config.yaml
rope_fraction: 0.25
tie_word_embeddings: false
parallel_block: false
init: "uniform"
weight_decay: 0.088
warmup_steps: 259
max_steps: 7233
Each number is 128 + 32 x the weight over its row's rms, rounded and kept within 0 to 255. Layers, rows and columns count from 0. Numbers have three digits each. The size before them is the row's rms in percent of the matrix's.

# down: layer 2 MLP down (transposed), 256x64, rms 0.141, rows 23-122, columns 0-63
# up: layer 2 MLP up, 256x64, rms 0.159, rows 24-123, columns 0-63
down23 108:138202178140159120041154090088146122113114163177103072094132106137069087109157111162112124149137179097109168123142155140152146132201112122131123122091159145106194107082077137140138123142117144
up24 010:107115086092073132062143183152150143113098069124154069087172194060107104094154101153100157117136130122089151178113111134095110088138136135109191089115162144117157150134114099150173113144107101
down24 016:117214089093148138146108039127108110110140101096123163136151100114109109168097096132155132090127126128115126090112142146155168134067125129115103174095231148149110104132127127153200172094147113
up25 103:132199143130094124114066109093175126103181188143161167173170099113090108123150127143144113165178107130166157155120071182118111139132074115122132166155112084091143078130177092161131132181117124
down25 109:068107109145144110105180120158127097140091085131147114090139114173069126119132109148048174131104149137154077088112109048133092124097173141165125123086127126179137193146074129113163134084145117
up26 111:105148120119125139153134146148141104102106114053152088167153103168149145088090129144127143149110094117122122118055184147103108110141093130106151134051146086101163079222116122098091097128190164
down26 111:169087093120100107108160140068152154143102129170119135140107160134054184171149147159137128113142104167129164106138121089156112137187200155101141088151157129055118106105082138131161081129077090
up27 111:150133127130118096129130107128149157092066128070172118148127145195075144179133123067102146188131095083120138130152190072119131121094114110151155162129101134134132090195168114154159179111178089
down27 111:117106090128152138118099151106103186149167105222055144116127161102102130115119142121120084085122162145115108150133090177101139130181129119148086105161103142114081161075121146146117138220115177
up28 099:102129131127130050159085164083136150133088124081156089121127122142148112133143166124106099162114181152137110123152118184190119169067109136127110018119183119141115120109126183092144098133103159
down28 100:102130140122138124148056163149141183106176084136139104142155129097085148161148126160129112046131060161125107111097131161171127143081122138070155130130143192103125148082120132177140054165155109
up29 109:162153130137081070155123082156079182078112131169176068094119104153123124128131186093094084129102120152093095132116136089122114119148164086095155167111122161067146149120143120181086169074140104
down29 108:116119153129129168075120117096120118152148114185068184119119124149080125140116106124135059144102173103109119189104097116144124114090105102128079110231151123104185120119179108186106148116101152
up30 105:114138194165185138180164062087146094120074121141102143092123111086153154099135138121126112144093120094077111112073139146184142105135139115128130145075065121157130167110119092083135059130182128
down30 101:129132154175137110142126102160164106089113109173156096120162125139094099207127098150095180165160179119155147133147118080133142168212163118148140120083156131158128189129150072139118142200122162
up31 098:152161094073145162139124067112156121092098131123123151126180107131185112075093160100182088128106075131186127136147135126152175136092093144136125189144148073116149111130091202119112155134183091
down31 098:183088128106126192095122090127108115150069104141135126141214125114093149063123116168121114112122098115183124128159186118180142110121060180158154144104123151142198115144114123131089155103162154
up32 108:115082168103157177070156175119136127050122126130088100094164178127134100148147111096146091087128087161080129113132123140138077141145154138136149104096109116063152100195093092170143149066104118
down32 105:129166158162098114144121108129148089092158161139202146182112110143092095114096149113142108156099133141135131122090190096156171105115154135157144150055141124136105105136234088128078132178170141
up33 119:138181075177106133088107117083070077112132188124173143109105130106140135119157065082118099194090128136144115121158160079171119155127116130103098063181135116095144110100147147151133150193127108
down33 107:082170125208097126073131113141139173088123112135175179154161085165088150166115111092103193116108149154132128108126090170134132147102174147146179205151169080158135116091120111132137133098109109
up34 101:123159216120144111183081149090127153083130122120115174142108132149147187099108148104062076134112149083097122155171078135121144109143174130132155088084170154154131117117155139074185126138140183
down34 100:086106086110171208153115127175105158119151154125111152073146177087090120142064060114098150154114166168085113202138152130120141124099178135097134151121158130131139165172113105123107124148153182
up35 072:107186130116131174166110115136143160157119124078130125156109115209110147102149195168105061143202126120131104114138171101139149085100129114149119164189128151180116104153135155045131130132144094
down35 080:148157134131098112163112178118119136142094136162115087140118065142031132068136081118132085153102150148093103115155204174124208090110134120177133130098176130163133139125182139112114147155136127
up36 079:121136092143113107166134142137023077129155121141139121162129075124140136114120144128182106128118126127131108111192184140117126094102131143186156137124081134128134181184082112078052125068163138
down36 092:093092140107155084077070170159099089083132142148150127102135098118135189130192141150143173123167169165098075111152151091092122081139161125124118091108191157121148139137079170101145143109086081
up37 086:117145146100153155176122156140097132131122170136146171088087111072217190169106142090133158142090113134129111158154093140171090133106139094093111144146062108093194151155151124127092065091130114
down37 091:147147104173065058128144114145157134103153102203141125102152162140142132158150098085109085124100111152088109129125178085168165177148162110130164172077129182139112111108105137192137178174114114
up38 107:089192120151153148144118110187092101177101121141116141228121118158145087105103147133116158147162133110090080150153115042107107145114095127069056117154104166119145119101119092102130118114115095
down38 106:128109119114083101125123115104171133122076136099160082108180158122081106164181117157149140141078120123097118120200144110092070102099165144169177127130145161185106034098138109175142095120128127
up39 095:134115133096152127149127049109073122136124071186153116073127189168135127105145089110175164118136110137090100077074147139137156165137154116180182124129139108064099072162098132104088090129129122
down39 099:155161114158118132149151114041076126095068176098132173075141122107136139133120130169104116130161103105172147095114088134203153165112162174147143111139167169137113091077103127184153126128169087
up40 114:099192128167148139100104068114099115070108140126106156162158098144195115131140098069154098173075080133108097133124136121198108136122048161155115116142127112076115147082089112123165099106121107
down40 111:145160105185085147190132176080157119104068092133213119144145080125098133090167134178144131119152104151139118131122096123153127145164105187175154184114156170067121104100119124121104115081139128
up41 018:137144107098137051138140139111163128098125047116137143189127177133125160122146073146142140141092078130134135192182095112157103144124140124169110043122051163159137151124123084128138125117104086
down41 025:091114184112125156136172138148123147110142190193161124089077152107078162164117157140180184093128133149096104120154165140161111182096111140164107171106106134117106090109094145165138143192094069
up42 131:130136102181187111137153160150060128069118094160121178170136106113161108155179160085127128163123117129100114058136135133211110180130118121135153127165104177146092118097099136110066093110115160
down42 117:126143135190105113129084080115124048133106097143161133097144094127102156146122129177127161152135160160139110092149111142113118113140164088141204140158056156079119097110110140096219155076151123
up43 103:080159078124169136180085102153099130098090163147136171206095089175175101107123143136118097141181108158151142161186148123105120091154079147137136157125101178111147131140089161095074128096163147
down43 101:114119111124139111104141170123138126172187101166174060119116093152061124081153144113093101121095147156113112125118109157061165047123164163180139130140199161186135098124112136122115109123175133
up44 095:166137213085127091099123105116124154091121160081118116121107122126115091195184155165142105145154133122114144153084136132132091136076130102125158176166138121129109083201140092133168052189126126
down44 096:114134111151095090173096137113084156181080097114128131112128097159110169080081167181130136116119127214088125118118155085164163073097149112184156100116194125148118122135077100165156098098138121
up45 103:143084173070142153066144064083106132092146095121092116114163113179151145120134093099104090142167109165167078118101163109181134151093097093135151165117178099130120121126082075157136163147153077
down45 099:108136128151113142108145113102157124118087136148112165080114067066142104070110115152146099082099125139088078175100207096166160106102130162126137159086132136136074127142126186114093152153144046
up46 096:092102148098131164141119057102128161131124165109109144184113138150170143129056217085181085109115069133155091109104164118122122161115124122094086113140158052126121125122169104120116127141186126
down46 099:145105166146108144111101147132129112158131066136152155095137189151056149121082076141157186086116073147129089148113148120157163106103115178139122123116190130159161161074095168186146170151166145
up47 097:170104115110126123167087115095127125139135077152100118109211125151139121150100054110144180108110137120118112095087134157134157200122090170157111157080152107160095095150154184116154206139159160
down47 101:116146140112086150104200104124083159109167108069119112155134133122073107118150168199138100176118112134072138148107122101172104107135118069115120095182084098158136090125066097158099128135113064
up48 108:147222124145131153148190098065146136138076139153104177139147107116115116069097163065141120124104111138131128139158140112144186141080162144102114108117135077099145144096093075094088167086121086
down48 111:160079155131089133074146141154148093140189106131122073101107167050046138119122141162131157120125148127096167126118078110086089097153117142110136146086163158169101115189160139147148113117148193
up49 104:142171093127151164122142145099105058109107126105153141122187086164163120092112161107206097131099062073136118093118150103190134188153125101120137110126097112081144149141102121166115060097105155
down49 107:130101084151072130128177123085150116122085108128163082122121123169103163060149089121094120116103117124128119094142085089105119117187197164154182152135173146126131033106130134158146163087138100
up50 091:142129102158132082120114068050128169068127098158166150131143123106087102115081110130104162142141102159171135111136141196128110082098105193113083143131128132075100090078163166152140193109144128
down50 099:152129114144122161150130156151106150137175123100154059154160155185092113174173138175067109141119123142104101143043105074115096146192156127095114096107068145144133111176113105137119124101092075
up51 101:159143128139124118097089114133099161080169108162171115081131157110118139194125123202133143095160065110122115126113108050154137141138158116121173142121155137126106085121173053159184134173115072
down51 100:103086117114151149155057133095082114163132140114091112181137162136066125090167124102107141116074098088128172123112166231098120114119126083173112135142128146116144138125090133180092110086118184
up52 100:128145092130117155170078142123087099090104121121145144184130163127123122089085173076157113064173140109122144103111172126153094132040140136137098147098106106153080185145139096115081104136207116
down52 106:117176131148075129100076157181119138101141124119109126091168116137068116146160139137116107119193183188115125106136032110173114124124116128089146151159149156126182083123161173184117157119112090
up53 106:132152204116170148150141047092136119107112181158112136110114075113135121152125174109128066083096184119128139064126167118146134133153151138151045134151111128179172174148135128114156077137144130
down53 101:114130172188121107112157106145149082125146166134136124101087143153159076102091124123102117162145134156178152140140147052072227137135126129161093128080115082134116169111103134103130168128090199
up54 122:122195087138163130104139152113090127105101167138159126139162138170168155080070132074123101177074107140154128110136191122163132182120152133121099088145128092108151106124124074121116188214104110
down54 116:157165122173071164129122162149135103109069087131094173128152096097077165091146171097105150139095113159128094134168152107122163117128192136109169198168135069152136143084076146130146150075111137
up55 113:068148191178120074148192175162071132099128179114136129124088092162135151182094174138078112094121133147158171087118101147147112141153173121157150130104163122139130131122174112160060155153129114
down55 108:218142138129088107079105104113171095155120097117129141147219107137104078097149076105135141163118081107091106103136153118072177111107135142117121132159079137113107152092172152127194145081127131
up56 113:114128175189161133126133078083145061096164068128094135105103116085153108156164142120146152211140148142056124086075144134172184117110113156135143166155123154130119135094095170082130118137148122
down56 108:160154116159141140111150128094105109085053044164140114127126113140132120139138157184068141141143154136200106066160129139214133163163127120132171192119127137149104123094138087116154093157138107
up57 097:109162133112173165132131114120161177114169166145100168158134077126138096135124116061114121118126127094145087160121149145178146131069113123093076216143115141118192183128096157145165129147200096
down57 095:140116121140140140147145123101149057150086147058161131123125148138044126098177108179142144157088090113200136102202109119098133091134103148160124168112167118192098107166131121122081155139101142
up58 109:084143151090165095140114091114141153132148145166146163194147166149125109129126200112151168105194159126180119168084164109109184077119142168112109085153167059125134114149136116143098185144150099
down58 109:182137122170182124165121172109108091098176126095143110081103141141074195130102086083077126119110114115125100089121098126131095102146110123129140163126136218165160142104075140187173110089142151
up59 105:095087151166112125038156103157117110106117075132182142114148116131159125133157066145130096170123102127077121136139181083180118122200134188134133124154172154119166103069127142152108129078115156
down59 100:125188111145104120147079113112156124088121145173142142092149103121077083162165147091138177113137072137164092088092087117153100095127100107170202138053096130108167104147193134124157119119146090
up60 106:068173157148122094162116193115094153126115169093164144055094116093161142095105200098127156136155118153135204074152113096140138154139131128148169135135105149102189102101133071131138163157122115
down60 107:171144170119098116124155085140139154151126128156142163163109127111095099093128139084093103121113090147084094058134199106118110133158187125128148161141092136166138109111167182249141122142139117
up61 079:170151139149118124172136114131135099175086129136156169216101120116111106163063110082136093157157115101151094060108145082094136166126075137181115102146087181109120129127154073144108114170171127
down61 086:111080112111144150126110085110149126147145163134108126152155150115104108216090125084109179096171135134123173166182145121159123091124099120075160130151102137172103184109105068196132158186175118
up62 106:146158102144158108131094123106184159165137095066164126095118139186164108101167141164149065167127136127075117139161143050161104160087125125143138120080141161111127117168148137073126046088118130
down62 114:200179127122167127127117100144161160171084105137173107128159117184135162154111122202156170093098065111104146098111114183124161100119165133098138111132142170074142063118168102151090152138125154
up63 102:101142133158123126102154158186062190101104136175110120149162122161141154077141101101136123135140140123126163086159133118135119156145136155206089073132112064054157063159130118108136144119154069
down63 101:112154137121113110108069201194179080108082095148103194178118089103132108143129157157144104113159117166191094147086119156145160100069166105130143111105149139109092140169163135099089109100112131
up64 126:104146102161154152131150124165087077140077146112148152152172084154219086109122120124148132156075097076168102121121173089168094126124111099124153126108067121078142121084098143104101105072165097
down64 116:117122111139104133115174154136126143128072153143169109161188132154074128097210086095120130142111080139150079114115171127132082108156136190140128159074126181082168169112142128098095124060099102
up65 096:133104141131096116118169104147098154064167144152070129128177164085168129084109105208134103110159160130177156165080152165142131169186085104100107099109093114134151072147147118134103150144088081
down65 101:147140143161182129103146164174112072147054131120114193089180081075060132103126127144166119157112127104129098103108117113135103169123152115088093095200112159116145172155127137173094143161099154
up66 095:125124135124155133156157066103139109116048182136175129169113130170117077086123123097154140130155169099123155129165198132179149127120123132168106120133044124108066161139113174128089147082173124
down66 102:108151117137091142092090095151137146179151079122102133121139097095026150115127129138158109143131120196099145137121101175119136106150170118054105100111132161081175127096127117191091121160125195
up67 097:089092136120145168194094129109154114119143143095137120152122146157157147135131101128153137153105159116185137163115167155167112220081115071184101056108116172114097173145140094148159150082173149
down67 097:122115153197134139121133175136126165151131146124123151104128144121064108106162103183186186131136118154136063167165046135124104160126063124140105112136154216100110158143096155155139140113169147
up68 105:066182079121138164119135096076084124098082124179146152106117084084167130069112183149157125181093101114170108155106146121160101143074086140154143114114133071112076159117119110087113100112098145
down68 105:143117107156039120128126131097135164108122153191145111132144135082025085095166159116140081167146139151103112136120100129078084115160161173140111127095147128129118160087165157204098124128151147
up69 113:129149134163108107184143146145149138085110190101137179191105152144108126162074167117159134135168108142143122021148130129084125135096119151138086097203096127144158109179140138113102141108184118
down69 103:141123138132067100099096175155166068144149114131122120110159100127089036180138159137109147090144154189116141143147133139145145123211099115115090098114186119162115139115143107182174132139160073
up70 101:096154099144159168130135072120097124089148158119097155134123138179170166145159084098200111159159103142156091078120186082122112113141130052151076148193075117112127111102146119151088119166120113
down70 103:117154062144132176149166153162142187145097114164119157122162101140127154077105092120141209147126084128125133134106184100131153144130177164112201138112165161117119118062092178122107133080162110
up71 110:105142127116162115188097117148144090150157155099088159196120059164117102142130112105151072115165178092116121118148159134185147120101081116092062159196101155124143067158091138129099120155118113
down71 104:129122138139087146093132118122183124115132139133162086090177173105108090083136100120123138126046102144108095148186156129112167072092163144068127121102216129182110143159100082148107155125137170
up72 098:095127159134138086153140103113125106062125165087115136189131170164116144137116151170107131139116115157125130153132163157136144089080137075088046088143116171106039138137109125131135112087212105
down72 101:107087133127145140177067114112125125181147128132117137127081120132114064161112137134230131157082127132130145176087082154128150114131143106060121120094174149137186108106137102169144137094070182
up73 098:107122166127186100139116053131110158080088110133134103122097158164146184169172153116136196161175166109095122179153105164096161135072113135127078113127137087156106144168111063131103109114112161
down73 103:107110138125127126137091111092120185156127140118146144136075145106032148031107105127111150141121097169111153154149080170120150109104103116095164180084079114151167145162137130185108166156144169
up74 080:156116140152147085152136136174132109142190117169165204111156057124102146121117190138166119153142129120102131115068111103118162112161130140130125209153101134117062150127167126158067170082100127
down74 080:134074162134187116135101164153113169085115146072116103119128130189114176135106139072133148059141125157113114152169112112138094137145114090127168174162136144110110108084065062131146141212140115
up75 106:145134103140163166135202142108131086148096112167133102120101065111125164127050169103138130126076096116101118139077105156133151094101076122090116126110136069165120062122150212106115136164144141
down75 103:118169180123105110138126095142128158114130145131147107158111113107064080160209062085129179108132123181096146151127165099107092132081168184151148154133107155136132136035125086145161122151114105
up76 023:159139141158108138166072134105157120110160091141138140155114140175096102156138143157124092151084162158089167125155065148169119134117132109203141123167050109139157041101059107157125112125114159
down76 032:119175120160153101096147197115053136119076117120089183145089115109049118132110166173119125156157121149144112146136152137100164102140135108049110134108139112107083109094205147094139165117114098
up77 108:140119103133083120133155135167140128146168078103106167156099124120116112165067133161154139188077154096090132131189102091167128171100165178056084173139137107135098132169114160100162101075149091
down77 109:162143118140124146167131087130159137057104107074156109096153110190079118039159130086112137077079119133087096108105125151115093143142132104134120099137174149153134050067129169165139120134107111
up78 123:155115124200134111119109126133098120086121181129147091087138083093188084185183131095162080144162162135113156075139119126138153156135118138170156176176097112123103139139133096125041087156161132
down78 113:144060149145114124115168147130140131138096123150169121133129136152137107119152078115103147150122158237071136084110132123154109102144158148142127195118126128122203083158124113107214142142144195
up79 104:099193135071125109159130129085122177112084140092152153071103139038157108097155119125130129142138126137134116140185171094132123175083162111154174168117117150114157106092182131141139200134089153
down79 104:169123144147152147126149132122093171101113099127168155184104122065110174072170153078123060055123119134134101115085125139070090101137202175142124148101117118113144169114159103166169101131149112
up80 090:129136118093105153167101116076121164145118080126143134114093113073123165075087118160136111128143117165106171141179144174192100145149065196091135178058086090134156072128127111142143147104140134
down80 101:129131142099140122099168136138118139082164075080145112098100088171120131104228152150079164124117147168139085131098154133133137101179164112117101082123128109150117035079130110099118176112123083
up81 093:094171194163104135098144062110147150174121150110105165153108090124170073110112143156130155114143173073152104098083167165135129163114166089170076122078122137111127199109106098099135109098135085
down81 095:086085149165087143117135140127107125135130146144142083154144115115061133104147175131110174148151137138171145100175198132067101094054145161107138091121150172169098180154069112098162144162084132
up82 098:148100123157090149130171127111124101122090132129130109204170046155105119113079148112189112132118145086059122118121137100131198129099129111153145170086109083113078151155071158111081104145170115
down82 105:181116113117105115123130108137143151167168144096153120092145123109033184115112101138125163118117112172099126116190066078118106114125151145150134127144197157165105121042097165191120148151118139
up83 091:122141139092127170150143171102156135117179157073093121180107154069136102159066087112174138077170032161131076123113100159141160109159119110140110123168102108113138134079171111106173138148132118
down83 111:128168119144166174113114158078159156136197098125079137110157167060097148158120106099110152135131103168111101144098130147190135098128111101129177121106061124111184116073106101196125165155100158
up84 103:127137171140143175104106147087077123155113127109054127084134140124165149090070158137128124136145171094113139161110165078088204119062092174144100086151074144092115154114148150096115092090158137
down84 106:109148146129139175107089166088146191162136125069098122120151096119058161104090188144121142150086198138126118176134131135103138127111107123128068115132128173093124123116152127184090080051131170
up85 105:135094161120128087165158159097129119153136086124081124171039098138108118108087185152160158083144200133086130095132142130142145159129144117083133156186138180170111128174116164076135131171166142
down85 104:163147120178072158115095107164161154102105130178188113181139110088058161142138098138107106113092114118124139203092213124118161164136132182110112119068154113095150100121108096116115163124124128
up86 098:099204120157125171131205104109162078140117132085121162178179104148170143128145104116187085172124111103120145081113142135090152157082084121148084177176088128140110127147138164144112081106151149
down86 098:138127158089130133112112075056156148127169072116151138146184162122081138079173132152088185105177076158126139124166143152139089111178077164105179165127115133138135083120113118084088094156149154
up87 090:142062113127185153196124100089143141168110140101110123126111144109086111141103118147150150138121117079092103134139096050152143100113071131127124154130133166138139187201161181086088087118191114
down87 102:096189146141074093080118162180131145091114102139113119162181081152067168115139161098098127129131132232158121113117121105136149094118191132124157137131162139097133098098099103183132152135111076
up88 118:029148134142155087093167130072103104158112090103101146113138137096097143151137145085096176148145126145124109073140089133205136176109150062138122107169111175125093131080138078159111108129121144
down88 111:241112116101106143165137121154114156086175080205118121123095139137097109118129113175151072097121094085145106136132156113152140109159135175108168128118105159135122151191152120134148137081138059
up89 111:077147124113193154112149137126087099145089118140118165139143084142172100124128156135147147164104113091084083091097147130195124184085141096172160094104057168095162179121072116130087089108138117
down89 110:144075099162090112128161151150145128130083101160153081115137129114094098104207069142137165115090162092136106109175109109135096169178149154139210156134112177122076108173072141122119168115119140
up90 103:101106123081110068123138092174095154120154177076104113168162085109152076191148158149159152125193126075147129111130141140155187071120122151107098179124110126112126143140179171102154079137165128
down90 106:078082089180107107161159117144140103101121111148131082107127136121038096127105089114136137135104156110121143099127142146158130099122167120121124120116186128183127054136131184214156187077116151
up91 032:079119147148086127108105110111196117124145104120102081100157130105095181128126118141119174135026204144119145114083159120087107059165160145120156169115170147152158117161095089140101145154132108
down91 042:156100119056128077138119138137148126165129144145084136141119089123058118112142122108140074111226082158154147150125123150140173160104136140170176167106111158151095053091167162134152102094148143
up92 100:152149116087172144162152094070149104090134112064123122154137158209175103086115137134133094118141117138121115084123132110163162121120148175171144097120129134061120159166117207079115109116172070
down92 099:160058084109123129093126121154159120149067154150112087124122140151108163093110097184153142122132132088038150120104096130183216155141114156146163097096130178129164103127120150107121148102185147
up93 109:157172154185096181123111098114102081144155155136095142164083083147101034105172113093114086144097175126110141127127126144106123145149080097183146167147072145094174117105109123143112087179145138
down93 108:153068121133166093096145088115183142131115026141170120144092118146083187127095089175121138114103090132135130166119134087176120164104089161111124134097171144161128171118155080117120186103104099
up94 128:127122085164184089111173127106077082125157127064127096129108098110128075095159110114133062160148130126083138091124129113135162161148114206117167124134117191066107106134088178119144128080160147
down94 116:108127095182118110101179131083125137131113078161142065083187116178133121086129182118062152065165135103156148129076168138190137158124115137150205131140144163126117138171129165131154133117127144
up95 095:109157076156112110164172162144118079104101181142137204180120103111135118097046162126158092078100150145125139103182151122092154146112126168078112127121063107108155102171086122084113114144120142
down95 100:163113149168057114077117174122134088099149103161167147118124132083068146107136122145088156104155140148072158178109153120159142157106091134106144118050155152157196067132145166107099155108099149
up96 108:097136112127163199158087119111105135065174128175173108149083134120091095153124073098162090173159145165159183115158116140130130146140103101127116137085087112112206088088140124092098172164123146
down96 110:132104130095127123097159119131104144198071126096136113079177090126069125091091109153091124118121111160162126104106159123107085108167143146144164151126150165137099157088087095214183135093126056
up97 090:087128092103134072087179123128148154112117106204132165142138095171125104124143095094130142068177065091119133110115115084152118116109206150120138101098150125079190132122107118119172113164096071
down97 091:124155114107153154126087125132069114149099117098115149125114105084051083126112097124106122151108115144132059130158132139140142161122107123133102140195124124130020120197141154199143124148059122
up98 014:095109050107091113105045123145171119190169075138112072103127164108048137142160073107134156102083142140118103130123112176095089086173136129123136153078122109122146134128156124146118148171116128
down98 017:116136153171157122104138102120101092129051116138135131144155063151096153119141113110124091180098093108143116126157096070157185137124104180120179163133027160149118111120169143078156117085157149
up99 112:120143111140167132076127147158126114102089063164121142142159106106104098076111153174157122201126114164154150106091132092151164185160100139112195076126171137078143091089107136165073118090114160
down99 112:147045145118108121154132088097151137149144188137144126098128145107031132180127112128103138062139126093140096130173125130040098124127133135140125143147128128160109146162140149170200188149155112
up100 113:121075170123199148168100103142143088104170152097107197178147152179120125096145177078142113091128126146132099115151165112106193159106133120139106180146154123158111121087134128146141189067109172
down100 115:087132121133157160104163142101148144195169138081093134084176150129115153058129083137137192100185146135095115160106131134125141116135137133119126124087135149097123113165125110255143153170117125
up101 112:190136086201149114192127106103114115156168153103156118131081110120141097151087147079108138147152169090160134088147150110102153178093083099103102146107089175141078106113137088107079149196143142
down101 105:184084134128128139063139112137164112147141144165196113194114165083090155138088167169087114143122115093154153080186097182093154146119086148116201130133112144167112088122158101137098145158137127
up102 107:090134103104143157110115107150159177145116137119140163080106138093145157153094135104112151150138051132114047209140134149108111107118083110146113154150109100121157153158210125209154165159150108
down102 108:169151123121151107140165063119148109108133101171143119188147146208054133144159122148074150109188149092126152150091145087116153134119193110174121149153117169169126149069087135098146136108091136
up103 122:108151122232134162106073159124125096115135160192211116147147134169114093101066137098140110078127158118108148117125138157117159139135110171181137129074164120108104118145086122119163124163072121
down103 117:180148117080098118157175196154103154141135051100111162082097125089052137149173144110142115111100088178110129140119141110158126117146090131097062153116119131152140125109135153130141153144165038
up104 117:066170196144149140213116156116140129116138094150145155095192127207154157149111118103118144156093124154139142133153096148132120104131155199184126163179125158124127166201110143106112100128127124
down104 110:087160171085076140078118204153138179172104130118122159190099165081120161140157144103095161150150118108075137068135149134114140134105072135144154055123128126167129128086123115110128171120174158
up105 093:127134199152061128149133152114096121149109096137129120136187107166208105133142132077194109150108133168173060116121082153123081101084119095087134105061170101131119158153092133116145136143136123
down105 105:126190195135080135117149159096138108139117087125105147111138128100178114091127116075148064104138139109162132099154138133106119116121160141135127108214128200171116150148044187178127158118122103
up106 095:178156190121075108122096114111156129084155108149154130126161094109134106155175160180162099121156141122083173109143068142070184163144142136137153105107151127134096095121173108123154118235132114
down106 093:111142105151117133090124113158074086154113136121087122108110095182082134093135122096119122172063145095138145072161214120130100081095121109177140133125134127175149203127114071169109085084135137
up107 016:115134103102131115124160149158191100149135137155121131182137188170109145135121083120108083088091129114116135153063102114158082112183169138121132193143126088161184132107074147164154207127086108
down107 025:140089125097114121154171137112088143141093112150157096112127136117025119124157115138176115069170144133122087109132143149129097114166144127126157132194129174030073133163112130195145114162146107
up108 103:142117139108115105189091160089100130137145133127186206093088143144145144183103138195150177179141108107116167150105180096079112121154096096121139150162120142129074147096091101165157154159156081
down108 100:118042114111128114151085151049156149105131108146095153178129191189102091136166125191135103117100139122148162161105109138069146142148155152114125151136099145079097167133159143084118193103140142
up109 091:174133127103176180130099091077154080140064180132124177169099110182154095121158110144151097084117118115125177077131190109103101099115169151139139111100106117139094086179152104175132093154136162
down109 101:124104138091099125127135113111089186113144067131130141098154146113184098092143154163188126126093100123131135117126072134091142132127114158116170116161186131147126075127110096221152125233128109
up110 105:121136144166182140125128085142097092071120147137132145165121115173140104100123093130124090174072085096147075149109230136196085123129134176174111128176108125114126093129143123155117091073127098
down110 103:154162102157116165169110136126142106118075155119131173150140099207146127105173127123192101184136085080164120144095090101154093140118085116194125070121068121084155184113124138136091115105109118
up111 110:051164134154117122088158165140071136130155153070083154134120128139140107074179168088107057155103136143127094160150133114150066163108131115139107098097163058128160097111146133181113117173148109
down111 107:161111126126160107130144087134200149107144055178188122137111128165115159177107101164181173110150048089123124117116160125151152085132183163089139125151162146080075124122122154121175147114122101
up112 024:133120128148139049112157122130150067089152132144156088079124171126096139137124066131109126127105142141088205114069105117127100128137171098103186108108100125149134069154117105098064151058160121
down112 031:094184126172063089182174133146065109098144165131123103160131087148159086154088106108145124135196108155131124166175078103154157154116133108175137135126118145098126122163146107137153098088121044
up113 103:105162117188107076136120109102113166145121150158139179133112092058152120130105116105156079149132123111144142133151169157139106138067073093140069170150135082150133175074075066122157147086126170
down113 105:127107164157078100119151160157156118112138186129194060131117127118068080076177171152095111109174106128061151179115125114152127133141094162123146109126154168130162096102042124126152146132127146
up114 105:126167115069103143151091143146112093100108148184081082181144110113156102164162083136212106126155111147093165135132110110110171131171125093114117184122134086176194076136112152107170143157152136
down114 105:157091138136122140097143120117132106146142082059147102162161095138000127122093099083114126090092150124167120144161124110131122161089067130090186071155149131128143137139136111195131157136123142
up115 116:095123141066160113187149103114136090110140084097131168161098126156126143131098163087147099089114157131104100120140079133139134162066065120183087076161107165140043147148161119139106106166158095
down115 111:177108121144108168096141128136135153156157158133190123081084163169085115145075133142175208162129127117159121173151118144123128084088078163077096180111148116115098096176181157141118140139180109
up116 110:119167137110123130105178188122066122133100107111099139156116092145171087137105157119150161125155185107070139114198077116116118132099125101140152183091107135060109108158086150120082093150110053
down116 107:151116141133107074151127086115201134126111152088215058113092064183138118098145083087149114059109087150095129129111135162129109117126146142132177115127107167118118148110138133115198141097090135
up117 115:076162151121174116132153054118115145138123169115075112163104139129142087145158181115136132137225160100123074132128115118172153126082065145147101128164111140098149123130111158086138081154182074
down117 118:105095075150062137118127172178173116149117134157134100102158122136000114100148129178103138129098109144112099147168130108123127123134158147144171145093165132141147108135134118199131132105134197
up118 121:152163137117142153099118089101160127074042175133169166134111165133120130152090127110182126115125057132115136076152179144084104122087115199113170114078138095077159150157093093161135134139115135
down118 113:168061156128070094163120159160104142131155054108142160092088179176039144138172185157102118164125126155143144101160135125105168089162131123090113109114157124161130124148090153136123146164113086
up119 109:173166143123146126146133102120129116070123131093083105167156131174086119106142123080079055134194155143154137126110105136112119131109100186110205100110137098147167066155102200167118156110158139
down119 111:116112103120121099111104136141160159184171088193202076114123153111145146139152121136124164100108101130128089129186120143074157117134174149119148083063149092147108172149125078084157144202153106
up120 023:099104115139117113084077113117125193136120157117141101100126155142100138133176034195087141117139150132150112196094171071091124059138125084127116148091113139178118149066125136126098104139132100
down120 033:088107113110108162096077129133145130071156121134158099109199082159058122106118072127087148113182138105149135124159160091131193176117115136072141131044125135145168126156105133131134139110132068
up121 122:100185144131137096133155160178126145127130169091100152151112123087143152147099126063137133102094128142099118111197099163149139124086097118115104152185100147154158157158208121134104117119218062
down121 120:161079105130086118113080122035155068109130143149172140106123142117064118155126116173118149144164101108172117134150153116133136150154146121115145162092170135125106074128184137218140122170090083
up122 103:168174130144152121120150123078133161096069142115061161138125160084154145088095167073115142147124094132143122154146167124156203120117140150105130098094176082133079161110102048139148168091146094
down122 101:137098142157097095113137167099106087125146093112126084116088156066045189096131127173061122121117160118117149144089117139081126086138124166115099194136157174170118098154147119156132099081120181
up123 102:181127134122135147174097078115110145121072157102130185199096060139136133180083099120120127107193154117156049094109116152111114148118104137118070082147108155162166142139121124162129177156153129